config.toml
num_hidden_layers = 15
hidden_size = 128
num_attention_heads = 3
num_key_value_heads = 1
head_dim = 32
intermediate_size = 512
vocab_size = 8192
hidden_act = "gelu"
norm = "rmsnorm"
norm_place = "pre"
norm_eps = 1e-06
positions = "rope"
rope_theta = 10000.0
rope_fraction = 0.5
qk_norm = false
attn_scale = 0.177
bias = "qkv"
tie_word_embeddings = false
parallel_block = true
init = "normal"
init_std_qkv = 0.0393
init_std_o = 0.00829
init_std_up = 0.0393
init_std_down = 0.00359
init_out_by_depth = true
optimizer = "muon_variant"
learning_rate = 0.00902
beta1 = 0.95
weight_decay = 0.022
lr_head = 0.0109
max_grad_norm = 1.0
warmup_steps = 200
schedule = "wsd"
decay_fraction = 0.764
decay_shape = "linear"
final_lr_fraction = 0.0
batch_tokens = 32768
max_seq_len = 128
doc_mask = true
z_loss = 0.0001
train_tokens = 153500000
max_steps = 4685
dataset = "wikipedia_en"
Each number is 128 + 32 x the weight over its row's rms, rounded and kept within 0 to 255. Layers, rows and columns count from 0. The size above them is the row's rms in percent of the matrix's.

# layer 11 MLP down, 128x512, rms 0.099, rows 0-104, columns 320-383
size [ 97  95 101  97  94 126 116  96  94 103  90  96  99  93  97  94  94  98 102 100  98 107 112 109 125  97  89  86  96  96 100 105 114 100 103  91  95  96  96  93 105  98  93  92 103  97  97 103  96  94  98  91  92  96 104  92  88 101 120  98  93 101 100  99  90 106 100 101  93  92 101  96  99 104 168 106  96  99  91  94 103  91  95  99  95  96  93 113  99 111  91 102 108  96  93  99  89  93 103  99  91  99  95  93  97]
[[ 74 116 156 112  90 136 126 173 137 124 113 123 176 123  90  84 148  86  59 109  80 137 116 107 139 109 127 128  99 131 198 155 159 100 188 101 179 121 149 154 141 122 125 122 130 158 158 119  88  82 167 137 150 127 125  72 113 139 165 127  77 105  69  99]
 [200 164 114 144  81  90 130 114 117 118 159 123 112 157 107 125 102 142 147 114  93 145 127 206  99 180  95 164 142 160 100 168 144 187 135 133 118 133 131 108 109 129 118 137 119 199  98  97 144 139 166 116  94  96  93 159  82  91 102 140 115 120 134 106]
 [167 144 103 126  62 112 116 142 140 170 143  83 171 127 102 169 172  91 168 165 102 187 123 130  97 181 107 132 142  78 147 129 187 122 140 139 166 191 104  64  88 135 177 116 127  82 107 169 138 171 101 155 143  90  98 164 170 152 174  97  99 135 114 151]
 [ 90 152 169 130 142  81 143 148 159 112 174 114 141 106 171 104 128 107 111  98 101  67 140 134 120 135  76 111 191 108  67 139 111  93  67  66 100 159 101  91 149 170  93 141  83 107  78 108 131 115 148 144  90 143 103  96  50  68 111 163 142  60 123 140]
 [174 190 167 142 171 129 144  87  92  94 183 140 119 157 160 119 119 116 153 118 152 105 118 127 182 125 151 188 141 112 105 148 174 104 114 153 135 140  65 172 180 158  78 122 100 155 104  71 142 154 147  98 158 123 114 159 135 138 101  89 136 147 112 134]
 [157 120 111  57  97 158  76 112 127 132 141 146 106 105 105 158 105 105 102 150 100 119 149 160  82 147 119 142 147  53  99 154 110 157 197  98 156 147 192  94 173 190 127 138 137 116  94 183 172 124  42 140  38 135 150 173 129 130 225 145 101 114 130 140]
 [104 135 145 176 131  79 127 121 126  72 129 148  90 124  79 133 135 126 144 123  84 155  86  82 156 178 177 116  63 159 101 146 172 172 153 182 130  91 144 136 121 103 140 143 131 109 195 107 145 143  84 157  48 148  89 119 177  88 148 166 103 140 168 209]
 [135 140  89 112 136 136 166  69 179  84 128 148 186 155 118 130 170 140  86 162 113 103 143 159 154  68 102  91 132 129  98 100 144  83 141 154 114 172  80 152  81 126 112 199 178 141 183  92 161 169  93 120 131 147 130 108 121 123 130  98 158 113  81 122]
 [150 152 127 120  95 174 148 134 118 158  75 163 118 147 124  77 130 134  86 104  88 209 157  97  88 104 153 188 132  97 128 136 103 122 103 182 148 174 141 156 140 182  76 118 132 110  91  79 128 134  98  85 106  71 167 127 142 116 105 125 153  98  48 174]
 [100 151  74 125 141 117 148 108 132 122 156 152 110  96  95  79  89  87 184 169 140 167 123 159  90 139 139  90 147 118  97 132  97 141 168 178 152  53 110 130 117 140  78 143 103 144 192 133 198 143 111 129 166 156 124 136  64 134 140 131  99 126 180 146]
 [134 163 109 127 116 153 152 112 114  86 101 133 134 126 121 120 146  97 127 141 148 138 135 152 157 131 125 117 181 115  97 123 100 105 127 135  78 139 106  87 145 117  96 143 120 173 104 175 126 171 163 180 137  90 139 165 132 124 143 138  65 170  92 117]
 [157  52 127 169 144 151  54  85 116 116 105  95  93  92 141 135 143 126 184 111 133  90 101 149 133 163  95  45  89 144 100  88 112 122 119 113  99 118 115 145  83 121 170 141  97 112 124 117 144 123 123 144 141 141 112 109 152  72 108 137 137 107 155 141]
 [145 153 194 142 117 159 154 104 187  89  87 189 155 165 155 122 101  63 106  97 116 140 134 108 105 143 144 119 187 127 207 161  89  80 104  73 115 131 149 147 134 181 181  80 126 112 171 183 156 146 172 154 130  82 146 161 145 188 141 139 119 145 179 125]
 [157 141 164 146  85  69 141 111 117 115 121 133 145 175 138  96 145 176 199 165 105 116  69 126 152  63 176 201  73 218  80  79 141 128 187 128 127 130 101 139  85 140 121 118 118  88 115 135 105 126 158 160 109 122 121 176 110 132 125 177  65 147 172 133]
 [126 148  84 129 139 153 148 196 130 155 152 153 173  89 130  91  79 172 120 106 107 179 139 103  91 160 118 147 156 178 119 105 115 153 118 190 177 124 111 100 100 148 103  88  90  66 164 181 187 112 146 170  76  88 109 155  71  65 108 163 138 109 145 139]
 [140 140 129 160 147 142 107 147 136 126 144 152  66  84 136  76 127 164 127  27 161 104 128 201 169 140 135 135 166 155  94 149 135 163 129 100 135 123 125 117 118 136 133 144 148 149 102 140 132 121 128 107 108 166 163  99 103  51 116 130 171  52 125 166]
 [165 168 112 109 149  96 141  53 140 144 125 149 119 101 149 126 128 139 103 175 102 167 128 102 134 191 145 146 113 127 141 177 134 184 120 182 105  60 102 142 145 103 138 104  88  96  98 129 125 158 129 121 147 171 124 112 155 154 130 162 130 148 122 120]
 [148 117 126 122 140  93 150 172 118 134  89 143 180 180 108 173 194 136  80 159 154 100  89  86 128 136  97 131 123 112 115  82 125 127 144 171  80 118 164 184 126 142 202 127 151 124 114 129 108 114 137 107  84 143 102 107  99 112 142 140 195 115 143 129]
 [123 124 100 186  96 107 142 112 142 136 186  91 135 116  72 112 112 153 126 112 138 106 129 123 150 123 150  57 107  90 176 131 140  98 123  92 119 170 148 106  59 162  35 122 108 129 143 118 183 201 142  98 101 118 132   4  94  31 122  79  81 149  76 150]
 [132 188 199 200 129 125 148  89 142 126 121 133 142 207 138  92 177 103 114 133 155 127  83 107 103 126 112 129  65 132 141 125 147 132 113 182 126 156  85 147  90 145 117 140 152 172 130 120 127 123 159 121 173  92 116 103 132 124 121 170 112 185 197 135]
 [107 121 107 123  79  98 171  91 114 164 132 105 145 132 108 152 175 117  62 103 118 141 125 141 191 167 131 118 113 129 194 152 140 134  75 126 138 116 167 142 125 199 132 180 112 161  93 118 157 178 135 131 131  69 108 107 131 109 147 109  81 154 130 156]
 [104 167 189 112 138 134 144  84 111 190 129 120 107  93 138  98  89 111 165 143 120 123 153  96 129 155 129 144 103  77 127  94 152 198 146 169 164 148 109 143 126 103 101 141  85 107 141  85 140 112 169  91 142 121 111 144  90 153 108 128 108  98 163  87]
 [101 123 117 129 123 146 119 144 159 125 130 177 109 166 125 109 143 136 131  48  90 154 130 176 108 129 131 123 155 155 151 168 107 117 130 126 137  94 102  98 124 136  93  78 170 142 152 109 119 184 182 180 145 167 109 156 106 154  84 143 174  93 196 121]
 [162 116 152  94 132 166 164 117 177 133 142 115 100 151  93 141 103 129 178 144 170 154 141  99  73 105  88 153 120 127 155 169 171 139 146 164 148 162 175 172 139  79 179 105 135 164 165 103 146 162 118 125 113  91 117 146 181 166 128 155 141 188 101 141]
 [144 156 147 162 133 217 146 124 131 166 202 105 116  81 120 163  97 158 138 143 156  96 127  99  88 104 136  93 128 141 121 155  81 175 100 121 142 134 126 166 134 115 132 105 123  85  62 126 187 131  76  81 152 133 162 108 119 187  62  56 103  95 202 124]
 [ 47  95 186  78  76 127 156 108 198 148 110  74 154 194 147 137 128  95 150 124 108 142 156 144  98 143 139 146 115 186 108 135 112 177 152 129 132 106 123  98 169 175 158 112  94 133 175 141  97  58 108  91 109  87 152 192 164 137 150 114 126 118 146 125]
 [138 173 185 148 108 163 141 135  96 137 116 161 130 124 146 132 125 184  71  87  97 123 172 186 161  84 168  41  74 115 126 156 125 130  72 212 147 131 202 116 164 167  96 195 111 128 119 161 174 155 156 133 134 143 144  94 112 108 144 171 136  70 113 107]
 [163  95 104 163 166 163  99  55 130 142 114 134 113 101 111 181 142 174 158 130 119 138 140 141 108  39 151  69 116  48 134 177 143 160 145  68 170  96 122 146 181 122  93 116 136  96 133 124 123 106 165  91 106 135 113 130 145 127 141 164  79 160 126 130]
 [145 162 113  96 164 132 182  69 163  99  43 149 108  85 110 140 124 149 159 149  91 178  95 100 162 172 118 100 176  73 186 189 121 144 131 123 158 130 118  89  76 108  68 119 104 142 131 103  93  98 116 159 114  91 125 167 140  80 116 155 141  88  93  90]
 [151 110 190 157 167 156 155 144 102  93 134 118  98  92  71 123  96 124 136 160 116  94 132 144 132 153 119 174 101  80 147 128 178 125 141 131 128 135 167  98 125 169 157 123 121 127 126 186 136 134 107  95 183 133 172  92  95 157 158 155 176  54 171 159]
 [ 68 104 134 166 154  95 192  82 149 161 118 146 185  99 110 107 161  56 121 106 181 157 148 118  96 118 187 133 127  71 144 101 150 133 123 166 135 114 113 166 160 127 177 130 147  95 143  79 123 117 130 118 145 152 113 122 139 108 145 144 160  92 171 106]
 [123  59 101 129 109 173  51 149 146 141 165 108 170 151 187  85 132 133 170 121  49 113  83 156 126 156 100  98  90 114  80  82 109 140 136 124 145 104 154  73  47 157  88 179  62 170 100 118 168 132 102 174 128  75 130 134 119 113 144 114 116 138 144 109]
 [131 182 139 176 140 197  95 131 135 143 162  68 146 125 114 143 114 188 115 139 169 173 105  99 172 115 111 130 131 151  96 153 163 151 186 126  96 161 171 127 189  96 137 191 111 124 131 159  83 169 196 113 100 114 139 107 125 212 107 169 120 140 117 134]
 [ 95 155 168 126 106 179 117 122 180 140 140  71 104 140 184 173  78 120 181 121 151 101 109 139 161 145 139 147 144 120 113 112  90  88 112  79 155 107 166 129 126 128 142  88  64 123  80  57 152 119 119 124 180 144 100 164  98 136 101 162 188  83 137 114]
 [154 155 157  96 170 162 147 147 192 179  87 134 145 103  75 126 104 122 105 111 181 120  96 141  97  78 114 164 105 102 128 121 156 135  90 151 131 127  95 143 143 143 135 157 112  88  82 119 114 109 154 173 115 136 166 157  78 143 128 164 139 199  46 111]
 [108 146 136 133 116 175  78 122  94  71  81 101 162 136 108 146  99  70 125 129 171 115 116  77 121 143 143 117 135 110 131 112 131  78 133  61 120 157 105 226 189  62 109 191  95 136 168 140 113 133 137 162 135 171 124  86  90 142  91 150 119 108 128 109]
 [159 139 104 118 158 136 134 133 118 206 106  81  96 115 101 143  94 118 128  99 107 112 164 137 119  95 127 146 168 206 145 112 115 121 149 119  93 126  97 108 138 143 104  76 107 185 105 140 147 128 134 152 104  78 148 135 140 127 146  77 151 133 130 103]
 [125 155 108 174 101 109 127  88 180 183 157 136 156  80 128 120 153 130  91  62 121 145 125 112 169  83 154  65  62  94 123 135 111 128 128 165 123 138 180 163  98 134  79 141 183 129 169 127 150 148  94  99  70 119 121 135 116 149 173 118  96 140 136 153]
 [136 159 155 122 167 105 156 152 131 109 170 147 146 159 141 153 141 112 161 130 102  98 122 151 127 128  81 139 146 163 107  93 182 137 176 127 123 123 107 134 116 207 119 130 150 129 112 130 114 198 186 138 179 159 119 100 126 133 127  35 148 128 129 154]
 [138 157 114 112  79 188 162 146 115 106 142  87 118 132 129 138 146 116  82  79 127 147 149 157  61  82 121  77 134 155 140 123 208 159 156 139 162 129  79 134 157 199  69 111 134  96  86 171 144  89 129 138 133 164 151 107 177 125 153 123 129 109 140 121]
 [123 109 135 106  97  36 148 142 150 182 157 158 114  94 142  96 107  88 141  68 152 110 124 119 159 158 121 115  91 191 130  90 102 132 147 115 138 157 112 151 179 125 106 135 170 140 120 135 157 103 140 102  90 141 119 138 132 139 121 130 131  79  74 147]
 [155 142 122 161 130 183 137 158 135 121 141 124 181 167 129  83 126 118 145  57 125 121 139  78 184 163 173 118 171 136  87 133  79  71 169 134 182 119 130 121 109 119 133 128 167 107 142 135  82 122 100  98 119 125 121 190 132 119 143 151 157 164 136 140]
 [130 154  95 123 136 153 198  94 104 112 164 127 151 114 102 152 141 147 130 113 148 111 133 122  96 105 160 110  90 152 111  83 124 152 160 122  87 200 168 138  92 122 126 158 128  92 147  97 102 159 140 130 111 135 129  99  69 138 104 160 138 120 144  85]
 [125 149 152 176 138 122 112 113  86  73 110 109 118  99 131 121 151 146 149 136 115 151 148 129 146 119 132  92 113 176 163 176 126 121 132 137 117 142 110  79 198 160 144 141 144 189  92 199  89 120 162 129 108 114 132 140 132 125 132 135 132 134 139 135]
 [118 104 127 127 181 148 166 130 191 210  92 103 162 227 132 135 163 137  83 111 186 146  96 136 139 174 141 111 154 105 128 125 142 123 106 105 202  90  91 168 102 134 180 125 144 138 125 135 169  89 135 148  87 111 131 103 111 120 100 130 206 104 131 106]
 [125 161 176 110 134 171  97 150 108 112 119 130 111 125 120  94 137 113 185  94 140  85 135 125 125 123  99 152 136 151  86 184 159 174 128 166 140 107 104 124 146 147 157 115 142 100 171 124  25 101 130  84 130 103 121  78 170 133 138 128  92 198  66 147]
 [134 173 154 121 115 107 144 102  75 134 139 129 139 187  84 109 136  97 104 162 138 111 168 145 147  88 113  84 114  47 171 161  95 155 121 172 146 141 117 130 145 144 137 154 142  90 123 125 163 161 131 119  89 162 142 139 129 107 114 121 135 139 134 147]
 [126 142  72  80 125 114 168 121 147 152  58 154 114 183  88 164 129  93 143 135 112 103 127 146 165 151 148 179  86 135 177 149 157  98 125 146 113 125 132 157 151 132  81 128 189 160  67 136 160 151 129 163 117 135 163 153 126 114  96  90 169  87 120 164]
 [126  86 175 155 156 146 152 117 142 171 152 116 122 123 115  91  63 111 168 121  91  93 155 131 144 172 142  93 167 118 121 147 122 168 184 137 139  24 161 121 127 105 167  67 159 171 159  72  93 156 130  82 141 111 145  68 120  93 152 126 139 144  84 162]
 [118  77 146  92  84 173  77 106 160 151  98 157 150 152 155  85 154 139 196 120 154 142 130 179 128  90 133 106 131 204 175  97 114 160 100 104 152 137 132 124 108 151 137 110 100 148 194 190 144 103 149  84 109  87 143  98 103 112 105 105 101 136  89 129]
 [ 74 150 109 167 111  87 141 110 130 128 162 124 130 149 132 211 174 130  77 167 142  98 109 165 180  73 198 103 120 196 170  63  65 125 166 119 144 125 147 164 121 120 128 151 117 175 110 114 143 108 160 114 107 159 124 117 150 134 122  59 114 148 112 125]
 [146 123 141 161 138 111 118  93 168 116 117 145 109 187 143 104 165 183 147 131 128 140 113 149 186 107 116 144 141 153 142 157 152 122 151 132 177 100  98 103 144  98 128 110 122 173 172  95 188 113 107 123 122  59 130 105 170 124 105 129 119 122 111 148]
 [137 116 116 164  47 169  73  99  80 106 147 187 137 167 170 129 173  97 134 149  73 145 137 156  68 139 110 142 139 120 110 126 185 130  39 147 135 137 109 119  87  99 119 140  96 143  95 135 129 153 143 110  88 139 157 109 107 124  94 114  70 121 164 118]
 [128 130 134 122 143 134 105 128 140 116 108 157 120 124 149 111  95 129  73 110 140  93  97 109 137 119 104 114 150  76 105  93 125 148 105 147 123 171 106 146  80 149 128  88 131 117  98  87 113  78 101  94  99 114 183  83 115 148 142 106  98 105  65 113]
 [146 105 102  91 121 127 164  83 102  60 134  80  54 119 143 159 163 140 181 115 125 148  74 129  91 118 124  58  96 130 109 129 137 107  84 159 146 189 155 120 173 116 106 186 114 109 105  91 170 145 140 134 149 135  88 130 161 176 150 133 146 107 123 142]
 [133 204 158 154 144  76 108 169 127 206 124 143  71 157 154 132 154 153 109  90 123 132  89 175 123 154 120 162 114 149 176  95 135 129 106 148 161 125  72 140 186 133 107 150 199 102 151 121 169  94 130  93 133 124  81 142 114 119 127 161 140  88 147 131]
 [150  89 139  92 156 175 144 147 153 114 132 126 139 103 124 108  56 151 107 159  90 126  81 145 135 166 100  65 125 140  86 166 113 132 149 106 137 121 156 108 102 179  86 177 144 134 116 116 111 149 149 162 164 112 135 154 123 120  93 149  95 112 136 112]
 [151  61 143 149 103 132 171 132 119 111 173 149 135  88 114 163  98 127 126 151 122 116 129 127 134  99 127 128 128 160 182 139 144 132 146 124 118 137 188 161 132 129  94  98  94  48 204  75 185 140  62 152 178  84 109 159 120  58 156 115  60 103 128  69]
 [130 117  94 120 115 197 122  62 144 128 135 103  79 111 134 145 155 115 127 135  81  86 127 108 122 178 136  98 159 150 137 169  86 137 172 119 104 135 135 132  71  81  60  94 108 134 160 125 140 149 173 137 121 151  96 139 118 144 128 109 145 117 160  96]
 [178  94 100 186 142 153 120 147 136 123 163  50 121 117 137 125 163 133 205 162 107 130 136 128  86 104 125 116 144 108 107 144 146 143 190  97  60 113 112 126 110 116 169 159 130 138 124  92 109 135 201 144  83 125 124 151 162 141 174 217 144 109 109  74]
 [ 87 150 121 121 144 141 175 129 128  76 192 151 180 143 159 119  53 164 103 157 149 118  96 139 117  96 145 114 112 116  68 100 110 174 136 124  93  87  66  98 125 104  99 114 119 137 169 100 133  72 178 109 129 152 125  76 141 137 118 151 177 147 134 138]
 [ 91 128 191  81 139 100  72 124 111 108 131 151 133 154 128 146 144  77 162 138 135 145 170 137 109 149 110 115 140  79 125 121 126 165 160 171 116 140  58 170 132 142 161 166 183 159 148 126 122 164 143 160 153  99  90 127 159 102 152 132 119 118 165 139]
 [117 143 226 117 150 163 126 138 116 136 105 168 190 219 132 109 205 108 122 126  85 173 182 137 122 136 184  96 142 142 142 140 114 146  89 148 148 142 121 165 129 111 175 145 149 113  89 190 110 145 116 134 139 102 157 107 137  80 157 130 160  78 134 130]
 [118 128 172 117  88 111 162 144 164 156  75 161 126 125 144 108 160 154 120 154 158 158 124 114 107 174  82 120  65 128 116 141 168 120 162 152 133 132 139 152 121 120 105 115  83  92 140 114 122  71 134 167 145 115 133 116 148  83 120  95 148 112  84 103]
 [105  88  78 128 143 103  49 114  97 184 146 131  93 144 121 143 126 154 150 155 138  99 148 122  41 119 112  79  77 112 148 107  62 147 171 163  90 118 165 109  90 111 142 101 146  83 181 136 194 147  69 101 147  89  75 115 149 136 173 155 105 118 172 155]
 [ 90 126 148 126 150 156 179 135 117 140  79 123  60 163 113  77 136  90 130 114 118 122 132 144 165 107 128 151 104  91 158 152 130 138 119 181 154 126 139 151  68 188  89 132 167 138 107 112 141 177  93  88 106  84  90 122  99 112 142 165 121  80 162 165]
 [ 91 159 113 127 145  97  90 121 156 105 137 188 118 142  23 117 153  45 178  87 175 109 159 132  89 154 110 165 142 143 179 137 105 156  66  74 129 160 127  88 115 153 164 159  99 171 126 149 130 168 110 150  98  90 119 123 181 110 128 153 112 138 150 166]
 [148 138  83 184 121 158 173 125  97 140 141  83  92 101 140 148  98 139  91 107 104 144 160 192 105  83  95 130 123  98 100 160  68 140  89  76 121 151 165 132 109 143  74  79 130 130 118 117 101 170 148 170 124 129 111  90  84  99  88  84 124 138 158  93]
 [150 124 201 128 129 143  75 162  80  74 116 175 168  98  85 114 109 113 110  94  78 117 129 106  26 116  89 173 137 148 127 142 118 163 103 169 193 101 139 170 157 140 156 130  87 131 125 111  95 148 105  91  86  99  87 128 100 179 136 168 147 131 174 140]
 [ 85 159  61  95 112 112 100 141 219 121 138 109 150  74 122 153 139 101  86 111  67 140 116 106 179  79 151 142  90 154 141 132 131 129 145  30 126 164 134 121 158 159  77 136 144 130 127 124 129 153  24  68 152 156 115 170 105 112 127  98 130  93 159 111]
 [ 82 149 100  89  52 105 181  68 119 110 122 153 108 126 159 151 124 134 134  82 163 174 154  63 110 143 117 193 116  62  70 120 145  98 131  85 174 115 131 125 159 147  95 162  90 124 101 152 131 151 133 104  96 104 138 105 159 105 128  93 140  86  91 123]
 [144 160 165 155 166 112 168 137 109 116 126  67 101 136 103 110 101  90 128 109 127 141 172 168 133 130 139  91 118 116 168 161 158 137 113 137 141  65 100 139 147 149 100 126 125  83 116 129 173  98 121 122 125 127  96 153 184 129 163  83 107 185 156 125]
 [218 126 122 184 116 212 102 175 126 100 144  84 119  71 130 112 101 118  70  96 152  91 104 156 164 180 141  90 169  92 106 121 136 104 163  77 166  83 135  91 141 130 143  72 132  96 168 152 102 111 126  95 138 108 117 114 104 108 137  95  83 132 161 120]
 [157 139  82 152 139 134 158  87 148 123 104 149 104 156 104 159 118 140 149 106  93 172 127 139 148 122 111 168 135 175 113 189 120 110 113 109  96 142 112 142 164 151 154 140 165 143 127 157 116 113 148 119 159 132 129 149 106 119 107 123 103  76  81 105]
 [ 90 124 141 116 189 117 148 177 137 155  87 159 184 151  91 120 127  64 160 140 179  89 147 167 165 159 136 152 111 122 101  82 149 147 133 152 107 113 158 136 132 163  85 152 146 158 124  71 102 163 131 164 100 114  47 121  69  95 133 177 148 180 255 144]
 [ 60 148  93 141 107 156 115  70 101 134 153 130 175 106 117 116 173 119 144 118 117 156 145 140 131  89 168 148 158 155 106 106 125 167 160 105  75 107  92 153  79  68 136 118 143 168 142  88 147 114 134 128 132 137  53 171 156  59 161  83 123 126  75 147]
 [177 139 119 158 180 158 191  34 117  92  74 157 118 130 144  13 128 193 157 125 149 117 130 103 105 168 159 160 160 108  99 125 164 155 114 105 121 115 101  91 165 154 164 208 124 157 108 159 112  90 124  98  88 112 147  74 109 117  88 161  92 154 102 200]
 [147  85 151  73 159 165 160 119  92  85 104 179 126 111 115 124 131 137 135 136 143 145 149  68  82 143 153 119  75 148 144  46 124 130 112 157 134 167 172 116 113 115 167 151 137 114 140 138 178 130 122 139 138  65 120  96 163 142  86 104 123  93 117 130]
 [168 172 139 131 144 142 105 125 133 150 145 214 121 192 153 105 145 158 182  82 116  75  75  78  99 135 161 142  90 168 197 151  90 109 101 156 160 100  91  82  77 166 126  95 101 105 120 138 162 137  78 181 132 174 119 147 149 201 133 128 176 154 161 109]
 [123 159 152  73  87 142 147 172 141 132 127 141 107 185  95 142 139 139 135 119  81 114 124 116 124 105 100 149 170 128  72 158 150 151  82 179 110 109 130 106 139 133 141 115 113 158 137 164  97 113 117 137 126 147 158 130 113 108 135 190 159 130  70 170]
 [199 115 127 133 162  99 142 107 117 115  49 136  53 152 165 101 109 156 128 169 117 121 119 150 162 118 104 148 156 119 161 108  94 117 162 143 100 113 153 134 119 127 178 161 103 165 157 142 106 118 146 142  84  96 104 135 109 177 136 148 193 181 172 158]
 [159 109 136 143 126 139 125 163 180 127 174 114  86 177  57 105  93 119 113  93 107  33 126 104  79 139 108 100 104 142  73 209 113 114 114  97 168 181 162  51 122 134 100 124 176 114  78 147 183 125 152 173 149  83 169  88 139 132 126 154  80 142 181 100]
 [ 97 106  83 145 145 102  66 128 115 124 177 103 127 105  30 105 129 137  82 160  53 133  75 117 153 133 119  87 142  82 143 130 108  84 172 149 131 106 115 153 124 161 158 100 154  21 118 136  86 174  96  99 116 154 142  79 136 176 152 148 127 155 110 123]
 [ 98 116 232  89  97 130 118  97 150 136 122 158 134 165  98  94  75  91 209 114 156 101 145 145 134 179 112 127 116 125 123 147 100 123 111  46 114 197 220 142 178 124  99 106  74 155 138 126 120  52 101 123 144 148 204  95 139 128 145 163 120 170 177 106]
 [191  98 150 164 127  38 105 166  75 114 118 113 167 142 157 113 139 109 124 144 108 123 119  56 118 136 128  82  99  71 160 108 131 140  96  94 146 203 110 120  58 154 208 155  89 132 182 147 117  98 118 126 137 184 143 109  85 124 149 122  70 133  91 106]
 [117  94  93 186 128  96 156 144 210 159 101 136 107 128  96 145 178 151 209 104 147 153 129 157 118 106  48  76 156 116 119  84 112 118 155 157  80  94 112 202 124 169 114 122 116 110 117 133 224 140  99 139 146 102  98  85 141 158 127 161 136 132 176 132]
 [180  88 207 122  89 158 151 110 161  98 146 152 131 161 184 108 165 109 115  94  78 207  95 101  90 207 139 157 119 121 151 152 150  98 127  84 137  65 124 119 149  98 117 123 170 108 150 144  78 212 128 147 153 172 102 138 161 143 143 137 149 154 178 109]
 [148 104 165 137 136  85 145 127 137 129 202 134 143 172 158 112 170  90 130 134 119 127 181 173 103 139 100 177 211 115  56  78 175  95 161 117 129 101 154 113 126 129 144 131 139 152 108 101 134  81 163 124 164  96  97 129  97 156 102 132 165 122 160 129]
 [154 116  96 153 129 121 129 129 159 176 158 145 177 131  93 129 100  94 168 170  91 113  82 148 109 131 175  98 151  74 125 140 100 116  72  84 121  93 175 139  78  72 163 110 200 118 118 149 129 124 162  69 127 127 135 102  97 147 133 150 109 156 144  95]
 [182 196 128 128  83 169 109 142 123 147  89 108 134 143 142 107 160 174 124 141 164 201 120  75 122 158 122 149 185 174  80 140 146  93 126 167 132 170 111 149 179 121 169 101  68 161 151  94  77 178 162  99 157 172 145 136 154  85 210 137 147  97 150 136]
 [102  82  89 165 168 140 190 130  78 142 130 118 143  86 173 141 109 186 140 102 194 170 132 108 150 123 161 153  89  94 194 138 152 164  78 169  96 167 131 155 121 135 125 128 135  94 114 124 116 118 135 118 145 158 172  47 136 125 179 138 136 126 108 107]
 [ 88 179  41  95 128  83  76 128 110 186 151 127 207 155 113 108 157 143 112 154 117  71 112 137  89  88 113 133  81  74 115 158 120 129  82 125 144 166 160 139 205 148 158 150 107 124 156 101 137 131 111  94  93 122 138 110 169  69 140 142  95 157 114 156]
 [ 66 209  96  60 159 125 113 132 131 173  70 182 164 169  80 152 233 108 139 118  96 183 130  72 174 188 188 161 133 117 136 134 169  96 153 136 120 174 163 133 130 118 109 174 179 112 105 186  48 130  95 148  74  79 181 129 102 179 134 178 181 170 180 120]
 [ 98 145 165  60 133 179  98 161 134 151 142 112  68 150 143 112  77 166 153 132 116 162 151  85 102  98 115 120 112 163 116 134 121 173 111 121 164  66 153 135 171 211 133 112 114 148  92 113  93 122 154 105 111 101 149  84 118 129 157 123 167 172 110 134]
 [184 145 210  84 162 186 134 131 112 121 189 126  81 150 167 182 151 123  75 126 135 187 107 155 127 147 101 147 140 147  75  65  77 123 139 193  42 140 156  81  81 117 123 177  97 134 161 122 129 147 120 125  98 126 112 119 102 120 116  92 126 139  99  98]
 [ 90  98  55 136 153 164 127  87 101 113 112 114 130 127 165 124 135 129 104 123 177 127  83 135 135 176 182 138 199 100 163 181  93 116 151 155  92 137 113 169 138 111 113  70 145 135 115 167  76 159  60 134 162 139 163 136  90 191 118  82 112 108 126  74]
 [154  67 111 123  96 146 186  61  99 155 155  81 140 175 145 103 128 160 157  88 123 147 143 164 141 154 149 116 182 116 120 120  73 138 174 101 138  91 134 143 115 135 201 140 196 135 126 131 181 168  94 115 157 110 128 106 116 117 110  99 181 144 167 150]
 [128 149  67 116 128  71 121 131 156 117 122 153 131 132 133 112  95 146 142 134 112 116 127 145 137  96 204  55 147 169 117  84 161 159 105 201 102  98 134 160  81 109 211 133 108  67 106 106 126 137 111 104 136 143  58 119 130  74 171 153 131 123 194 154]
 [149 148 147 189 148 146 120 182 152 156  95 107 128 158 130 111 163 160  90 129 174 189 149  41 135 186 116 130 141 167  89 132 132  72 110 161 137 126  90 109  73 131 146 146 140 192 126 158 110 123 140 175 129 120  88  81 154 142 138 168 121 195 181 164]
 [ 96 173  98 120 102 154 150 157 118 189 120 148 142 163 167 123 106 131 137 134 115 166 123 175  84 114 134 174 136 124 113 101 154 103 157 139 168 140  96 115 114 153  94 102 137 165 150 123 127 109 172 122 119 103 128 139  73 152 106 128 151 164 141 105]
 [115 143 138  78  83 133  93 149 109 125 111 105 120 111 124  94 120 141 129 170 160 108  83 157 143 100 176 102  95 121 152 180 108 109 107 116 160 121 135  35 129 162 130 167 126 114 135 178 161 157 128 152 160 128 173 146 182 147 156 141 128 145  18 147]
 [132 170 151 153 185  63 146 177 136 105 159 123  85  88 139 102 128 163  99 104 125  80  95  76  94 129 147 167 135 110 178 101 165 139 157 150 156 164 141 131 105 119 133 116 116 148 131 113  56 103 134 128 155 148 101 213 146 118 123 134 148 127 156  75]
 [ 91  86 114 127 158  94  94 130 135 114 126 137 141  90 107 115 180 160 122 169 146  80 101  99 126  71 161 123 152  91 178 118 164 146 124 138  95 175 112 143 117 115 145 150 134 105 187 172 162 125  85  81 131 157 131 110 140 132 108 180 150  81  87 158]
 [151 154 112 114  68 162 118 131 103  89 108 170 140 111  93  97 104 123 136 150 119 149 123 126 160 137 173 155  45 178  93  94  93 123 159  92 110 118  44 103 113 102 147 131 165  64  64 109 114 167 108 125 130 163 106 121  58 169 141 131 138 110 119 100]
 [135 151  68 161 146 154 175 146 149  91 125  91 115 151 127 163 151 180 175 128 160 115 166  82  85  66 103 101 109 107 111  82 134 121 136 152  76 150 178 137 119 167 110 166 152  98 116 127 112  88 119 208  95 102 135 105  67 134  97 174  95 179  98 121]]